Weights of a small transformer language model: tied embeddings.
Each number is 500 + 50 x the weight over its row's rms, rounded and kept within 0 to 999. Layers, rows and columns count from 0. Numbers have three digits each. The size before them is the row's rms in percent of the matrix's.

# layer 12 MLP gate, 512x256, rms 0.0512, rows 51-84, columns 0-63
097:434504490553591496486474630473457438465526440467491575521577506549569517477560489486501456487549434507471584542450529477538437604513455566483471414538405516509447483517464526499482431443444511
093:481524541429491552469589520533610503449558452563543557550530438505445420502501480508499468504509557417549468461558525351468548442560411455587449435448395478554534474465545501471515458466471508
106:483443441550452567519495522448560472465527438554529541492544527437503572578476468487536498522504460526454475507491414453484556440526418564547513404459586552485477477533381558534545561520540510
105:430510621583549488501523489455439506510478490551481450425501416518439522485521485510567462555403459436538506523497438494537488500515345503564469470581470489469481421430479526425497527453350463
104:502486486522476474519475504516460513553513519562473425521562367532455453465581505535443475570559528455520444528494471520501461478446567420527462435538448400480456533549532505443433509550492465
101:613406432457578537484517513542479418494490531459484573563485453452524524496437460588485572541568459510417524558496362560532638513546522477581553493524451545538459499576415470518446468510441483
098:495492504579492537438527464465462392481420516518460497438515508460445512488524459498480490482561509429455555485531489493524516495577439449470539537449507460465561599546491500374403470473459468
101:560394486555458503497490528415433445505455500451423407491584495405529522478501472484489501474475474434474521521444449554422543508479514493528490543482458432543371487468526528411457383484482525
107:566454504542641510584489540500497558512519392573562421550488530481503462581531436554495454532398592499529542498524485491441490414420473551544486555490451541551544397486470532506465545584489540
099:586427465426570431582441475578524535563536467527384541480536527403536535480416458478563459512536489522539540570443548530473512465525511536554503459529389463528535499532464541516542543460515589
094:533504508509481512483457634508517476570514473477366542392501488541456475460513549580486577489406550570512486503480532481430520511533396513471440400484586450452477458499543523479527474474526446
104:506555413413560405553449450477515448536581540514556420497402466455509513548464585515548471564479535479455409504388548410474461568414490561489539578511440398533413576460491472461479421456514535
104:492507528514486507503579462475554563482519414428520565520460545506510481530480507499442569509470560371530502412467507453493559557456465505456459506490470474451474435447561464500537538477497534
102:472478458590446424486440493518472471493477630418444554450458496446434498512559500448505380529534492537548562431532482530470559535461538451462459496491476518509425476524465433487466526466537422
108:529518498399524535534490503513454467547513463489440416494500486483569453408498570554440406431470571444472458529527486569487509588469508481535443472478436550537591518471526549450500487403524568
106:524599581482497560470519491463455563491516506516568527492486403549533476508478554508516503552563496567546473504552580515560468455596427481507538488490549498409489553489521530526471422555497490
105:474543490487563451472447564535426534511521487400609414427504566504520443389463514543478550555391458530582444504565550524428589484421534527467587514533505491613547462580441508457498514463507564
097:454563469613491486502616522468582552512507445477441542501558457461454487568522444530540455522416509542497487430519505451510488484449442513515589487543469576412488571449473442583451446516549527
107:463455482541441568584475486589518420485464448495515547461543474437478499545536479530520459525447509488429370481530513551536584477489499512507540467551589587471461474587534523511540507535441462
102:523489499593568551437499544473564516444547501526507584613472475430542488470506443577414427459552548474521486524472458496449437416493545525397531513457474468576469520519531556455411452595440530
098:534553495530507603568569495535493465519489566531454475518481456488417523513443534484544501523449456425548466434559539534427413551426448428506470510469525479542577488541497572494580440438501516
107:532552467576496475519574503481483505486465501455534535505535544583368607612355468403517483555484470556480521587531540559521497559551436425458548586543508498536482580419566572508512538487541552
098:526560520513549457468473497528522421461469533563541395500488527489564465538424423528511432606491492552532427421473519435485470556548539535509424460460520623614466484482535598400431584499511576
097:490448519485411562515521509402505511463446380481595424569512560598420509496496537486490494527514532423541501483540511452487522425516454457564507496510401434477443531628512366466468603492493535
100:482472559579440479533639500450461529508522443419427478499534509494458494594546500480545563493506529491526499570471525561489462542475527456469640504500410537549545457459509488486440561516473563
096:507574425550498543511483494438574501456590503442572470545539429495526512509505516535539404583529523537554504389500470497393526507487575440519463511422501490505534417606583467498553487481545485
105:477520455443473463515532508610439402492486587525555448527550470565526519515584550463509416474577548531483519444475535538548470480522545420439513466441453538411490480513469465562470380524490493
101:462451492454508430503570574497522495513568597489489451426515567415424491488463459541534537435557470523546325507509578426520441482533461515596511514536424495513556589634529490461486529543499481
100:466463493535486432482492493480512494400467494535533503483520527424532527491522534413548445472571412490513520550435520536501549482499494516559488479379530569542439475446457548484519564518459507
107:434495492540547536522525477568510545397544471552481558629460507508573522539538510501502512463476483480526438548548469487610545527468443480464534510439480544500437399494410450496524602581575524
102:427512473443430384474503507492427554499504527517462450500566505468478561598466485482543512464454491485512503506496484463477474494508483511583457487504571472370486546501532513473566481449467568
098:522488425527486479552573456589444465443448364492512543523480493478539500493484576452486555498567447499466467556539465612529473434485512513394490439476507544455474457481592469459604489432615483
098:503563518468599436464542501524540521457464491479504599506549523472491392466430426516448488520489404527483478588525511401462474427462495421438509514465570541455491519519491477502468472394472474
096:446520600453516459429615502545551574470534437568482525551495557446498460447480463448497450497449416532519549547510554378479528630391464432542601448497467549568424495501438488485555479550522515
# layer 12 MLP up, 512x256, rms 0.0514, rows 51-83, columns 0-63
096:480539412487525563558508441512422489530462566493429408483512548484489503476437489486554429524585477579486534448516486576511392426531490516445502512467520448596486474477625429588558467551485435
095:501531509530416472446485448567513542482527479521450574565568482495495434447510409351553462447468485474489527555482527471450570434488479406505621484461465409441502512548498545437489522416538499
098:482511466513515504477605445471483471421568560499548539488492424540565448599592392490533546482530553539473410423542524433454569539553483446438496536490461473527518503508471523490401476539489481
101:493505496511489461471635523459518432527497486463561525519460466506477529450511511456424439409406482564381524500463559505579573482456452491572474542493379515448570543526503472516500578484488494
103:591457566504477545505456504511446527503472478586409484524477441487417472526499527479487544568563520541563542420460454550557505471572557553528440485487406558373417535457536512467482394546459563
095:488429493433387538573548522551462396419494503527496522483438493466470547507437439428531459472482597561588492468466480548458465526533489459620542503482557438545477490565477614498455395472551529
099:493429480500477569467526560463471466495549520425483504498471484585547513492445562431573492405549510415510506549492461431529583560474497510480476551476487612514533567460455590444589483497424466
100:521473477481457562509476515483425590516446475521498487521463534450619451526540453466484472473528495568494536532455520508448515435518444474479432509488527474474420529417541551545551494502598460
099:624430478500564450524390480484561591445512524484491495574580501480427488498554589465522386538479574507450454424460445584487483513548563562513507445540496469489477518587472645428569379540509476
102:519474576503511512489481534525449465463447450571490496525382504425430504407593492604498504362463455485496443452337497425579484506456466498465523471465492583496408555441518528489460517600526433
094:591523418556565458491532505483515416449457491461548480559448533389426478457529499518447435539495489545532497582534582447459471528491430512534560461506592512465519470520419512533473546540512495
097:610578495524495440468491429543412605474508513521447604390592522500545544438524556517508462640453478504575452591608426503517559438476569452444527566487509555470504532447456512469457448532483457
096:490470557376544513518534513414508526583524561411599512490460466560468562447607360533525517568535460436512449567501423469554507525469499478484486486549469466516504505464552516617440561564429434
098:466511419534531587450500499463459454534427413635524432526468457571435558631525546423562525442613475598489529516418422453525517511597501476474415523440482548420492529527387477536543512601578493
105:435482507510512512494440525415467584536450480494501445543565551489521555484450498577485516501536567471517553497464496460450515528416460600488451488500518459463583503518494549415507439478465618
104:545491611500570528502508573451512492518495453439483443433393546418425451564463536452559583527512365532472569480550493489550470498542569549483467505425494485491506555585456521501318525460564534
102:541491565432561552585517416448583545391674530567505598518488399490485495490535566508376419480504436513436538488562520412523410459535545561461522526503484441592360471509464500588505485531468576
092:564557395462500546444436448499444491570493558554484485460442536500447491539532433487489440437491412444477565467455439499458513510478499533474514518405513530543514590427475542468561594534507437
106:543444510464448522533460397530493446537453508425566468474372445521480465513488522443503481544532528505476465544445545530577561588403508543483590507433461468459461464486452525465456568542509584
097:416511598499607546405558454538521593559441518439526542505463489536580451552510548572528441458532488450544569455502474479461592476450508476434464497493477500545508510613529502462433464529535478
094:533510536596502499541507564567510483498404544576529494554577538565481558529498489541542550508524505403511447517472470450510495521499528516456497521449426508615375447600447508636373479493455520
103:555592554486570458478489440521417447613517468460544557570491531460502453543511603431607520417455513454510465526473546568491484484557454520564473501574481470537496471448503603460582518546537559
100:524485432527526482493535463479436510437492477504413419624570543465505469468547477500516561406538518524435491560506552560510507451453572502583457557404542456478514440552544484538501480499541460
089:550476548473491450410435498510485421548560549413497467466578431481519488513485399513474475533495500569496480579444506581508534473491495520539585460525543495465557564541561540455543525510494531
097:462493454498496432581515436567459501494510520442497479461597422413505504556452466460487535468463552495473490597459479524554431499495565446463484474546533489478502524490476516573455478417510477
097:518520463521445530545567421478512521450538475484602424505485434465545566520439480477560516492523505510488498513409467549495474499506378473462552463497490606481456447503450489506577574488485567
103:500470529491436497545495506477505509531445551501554485523539432442537500599524493509436491517520496579511444574495409421440531503566513484464442422551566470456487496501437463394620333485526468
102:504474436462477403581488489495465482481498523466446448414479389511514522567523444522493482593551560517532534459531496452583486458511498512434480582555448499484497477464541478513483574428455583
101:540586473532480521538613500412452478568456542561543430451497433506451532504423455466541489522483533536483528608521437530522550517498470598506500484503489442620567509477426532496472527493418511
104:459490441473471580524500563433462448584491515514485530474545476503432490536538459508587471538486465474439499528421536534521511547550455619535617544524509485518539461464493468477529476494563493
097:479607524420492423398563476533377566607508378471469480484607501490487490466406521450401604428520508466448444537495449474494540525513491503492580461563522529478501430524479495490535542501448546
099:572448511480479549510588409525453565512433415518485531451518452505448556461538483485537388483418443469450449439475512499542505507535498480507478523587544486575572445463525480543537473579543445
096:447523474536514455471494520457481565491454507426513448481521599442573447532509517616515535539524566538521402448394516462489390463432513628473451462491483473540516614454415448549493446464496463
# layer 12 MLP down (transposed), 512x256, rms 0.0513, rows 51-83, columns 0-63
094:489447530474546458448467561479549488501504515577464432576480430445474455572488477444566533551507436481484496524412530465534484450501456456556475491544484535401502488482435529545459506516586536
093:501479446516561468516497517420540483571527475579546579537529604548519597602528528494520473464410573475484482520502599569615508424562487493488488433535574553589385575371525494624522563589463420
102:468592399510467507483431483474455490451575404574484508553464547440478494530476511517558494529468425505472520431498500447513512517573535553580503472551531515512466491488412458428506520502585479
099:461485499565515530519491480557508550504490494532636457386541456479491519501476555389451511430481444553556563511534430486504495464543461448458602537572510457474479517579557511606511510506450579
102:509529502458586440520555522529560517490618554547497537408469512533578561592576570496566509465572522569439448539501497517422499602518535532502334463580500453579493542427573517543544573504503523
092:477578562506555511498509457484494567414508543485512559573493523561548499479540554401478531486461465463510494449567641465436539503502588513421453536542509559534516473372552555513525480521517488
102:500583418411488513468526559475631566526558453497517441521526499535487466505486504524486483416556442570572589484439475490434516469508484509494440417519523469449488541470478511517520482504547566
104:523416506496443455639488577434484549561597549529436562473413450567504494498472613532444550471477507491456558470490480511475479557500461511490563431506425412481562528401498443419502439587491451
103:523536559446525543446655428548463411503489482486496552407428436458419485597415413453478404408572494486507563541444416510486472474396417409456503442469461436503568485485470517466467540526478550
100:492452400550467500536495531496486503557522499544465519510555504589505530574473454563512587576523544494586584573562539500500496539601529534536554406517457553512669498545447546504429592370550553
100:457541459490449535564515583469575430501455467466438558482505532593506417508553471494430548448451441481431424431444505483547444483428526473498521463543444449506489457501505386461516477478526482
101:484380578549434466557535503425475531509501499551525457529430540495449598523457431547475513491510479436471497466432535499548575412571482563476547453566487504494514568526584527456542490565567455
102:494454461606493532525436532476485543479388515478496511560466557471436465463509462542561528537537497504465526418569425547513472449556481452415546591475558445574494542508411485459442432448495420
102:508481500477566577438453551500537428464482471555536501499512507475439478471495488503422476492427574526525525447499466569638455486457466490471508430477462475643539466442575526531427485657523489
101:358475466451488480451516474544506468557527457543460606447467635525518509405539577564518480558592425555555516557444538430554547437522496486546469499417464478494458458489533534564375541620473506
106:489505490587439514473521472486497481490593493546584540551599492473522488520538574565431488517529529560504441377457501496542574573452408507495515555533521568462471596425463464523464398515559570
104:502502524516583535472522505569484569519482476618539378554445479561497418484505436442545513501521439513524473513519563411506526497560475455437486535479483485554485503483542539479386528509413584
090:512408503500565442584482521508442477462486521514472427428579474501460517456468522550507633412559481549491503531531551466467477457619512538477409369528548440544445493572506527524434519470456555
108:491440511490523508559549679471535515446521440567487527498520524446450481416460487448552446498540572532581579489433431404446509446524487580605456533461597502513533500496425532503538499461650523
100:511448477413411557475409488500624510566537486572471496444574533561491511470463496504552510542472542498490463474582530521527587508639480636484485593608561561488490497519488553496483566422424526
102:581561475522468461388519539557499534569513469501488481528592439462587480440450433567502517555464512502389543483531478458513520464565394530491451499442477504442572558527520577458592437482494487
106:495485399534438592610487426488515504511406494532460467501417559428493515524546467474586467433449500501466456511440476411509534525478589418509495446509505492559469531584523435507523483623488563
098:451550575463602557530461550532530442537500426480510457435539513504459484524596470583536449561467547464504485505572488498383489433559605502494580438505525443528465556466465551529511479441503527
095:499491517544494545403454502559462553564501463445479580502504475427489448520475546531483566471401565490426548530492539422500394516462550545549559494560451480530483454464446455424387505461524564
099:468456605470538493454491495508559492511494533486475528532494535506438454440454510585543414459522532512459540402468541431479612454490491511485470430400518435486543453505453505529471456482510514
089:464473454551574503441466520483524406555562548426422520490548490434465423524456542519490545499489570492543556524546490459476504587461571564532429531523536468443508490499510500436500460427478446
101:512604444542623474441550483445519501485535454530446485420572505552449448457503466565582523478452480507488486478431532525532500612608526525454472535524500448446522504508502577529532573517479502
105:483449463554464614508525498489497527446495458493525487523591559460464623548496454448564601405496590481516474513447555502453499501515518454453544471504533398513481496543390477553536437505506464
101:548430576551530449519451507513493475411445505482470449416476520461525498553526502474401426526515532472562464515401532548553551525455490541489559488507509387447649458480566370450459502453514512
103:564526533566455593537569533487547543558537523473481457504557516567398459510472501421578482507451575611578539491490444464585552474545468502556471492453318493448545568567484489427564582476468557
095:563488498525529509560403443542526497398487549547477539481486490577419508451550453552542414456468499558547512500581506483577539585442457487422517508418530420433415516607516468475593456478540559
098:433498501496545450484471539469572449568516593439519480451514485523551527516540439482553463476550523588516563397473503472393535430489474507507526528531500555474422535545459469468455484485440442
102:481583478555545473457566490551535539511492515519435567476494528524499466463561493465482502551533447490488454502476451465457492466516456497531524463529520511538386568535515422530548399393468580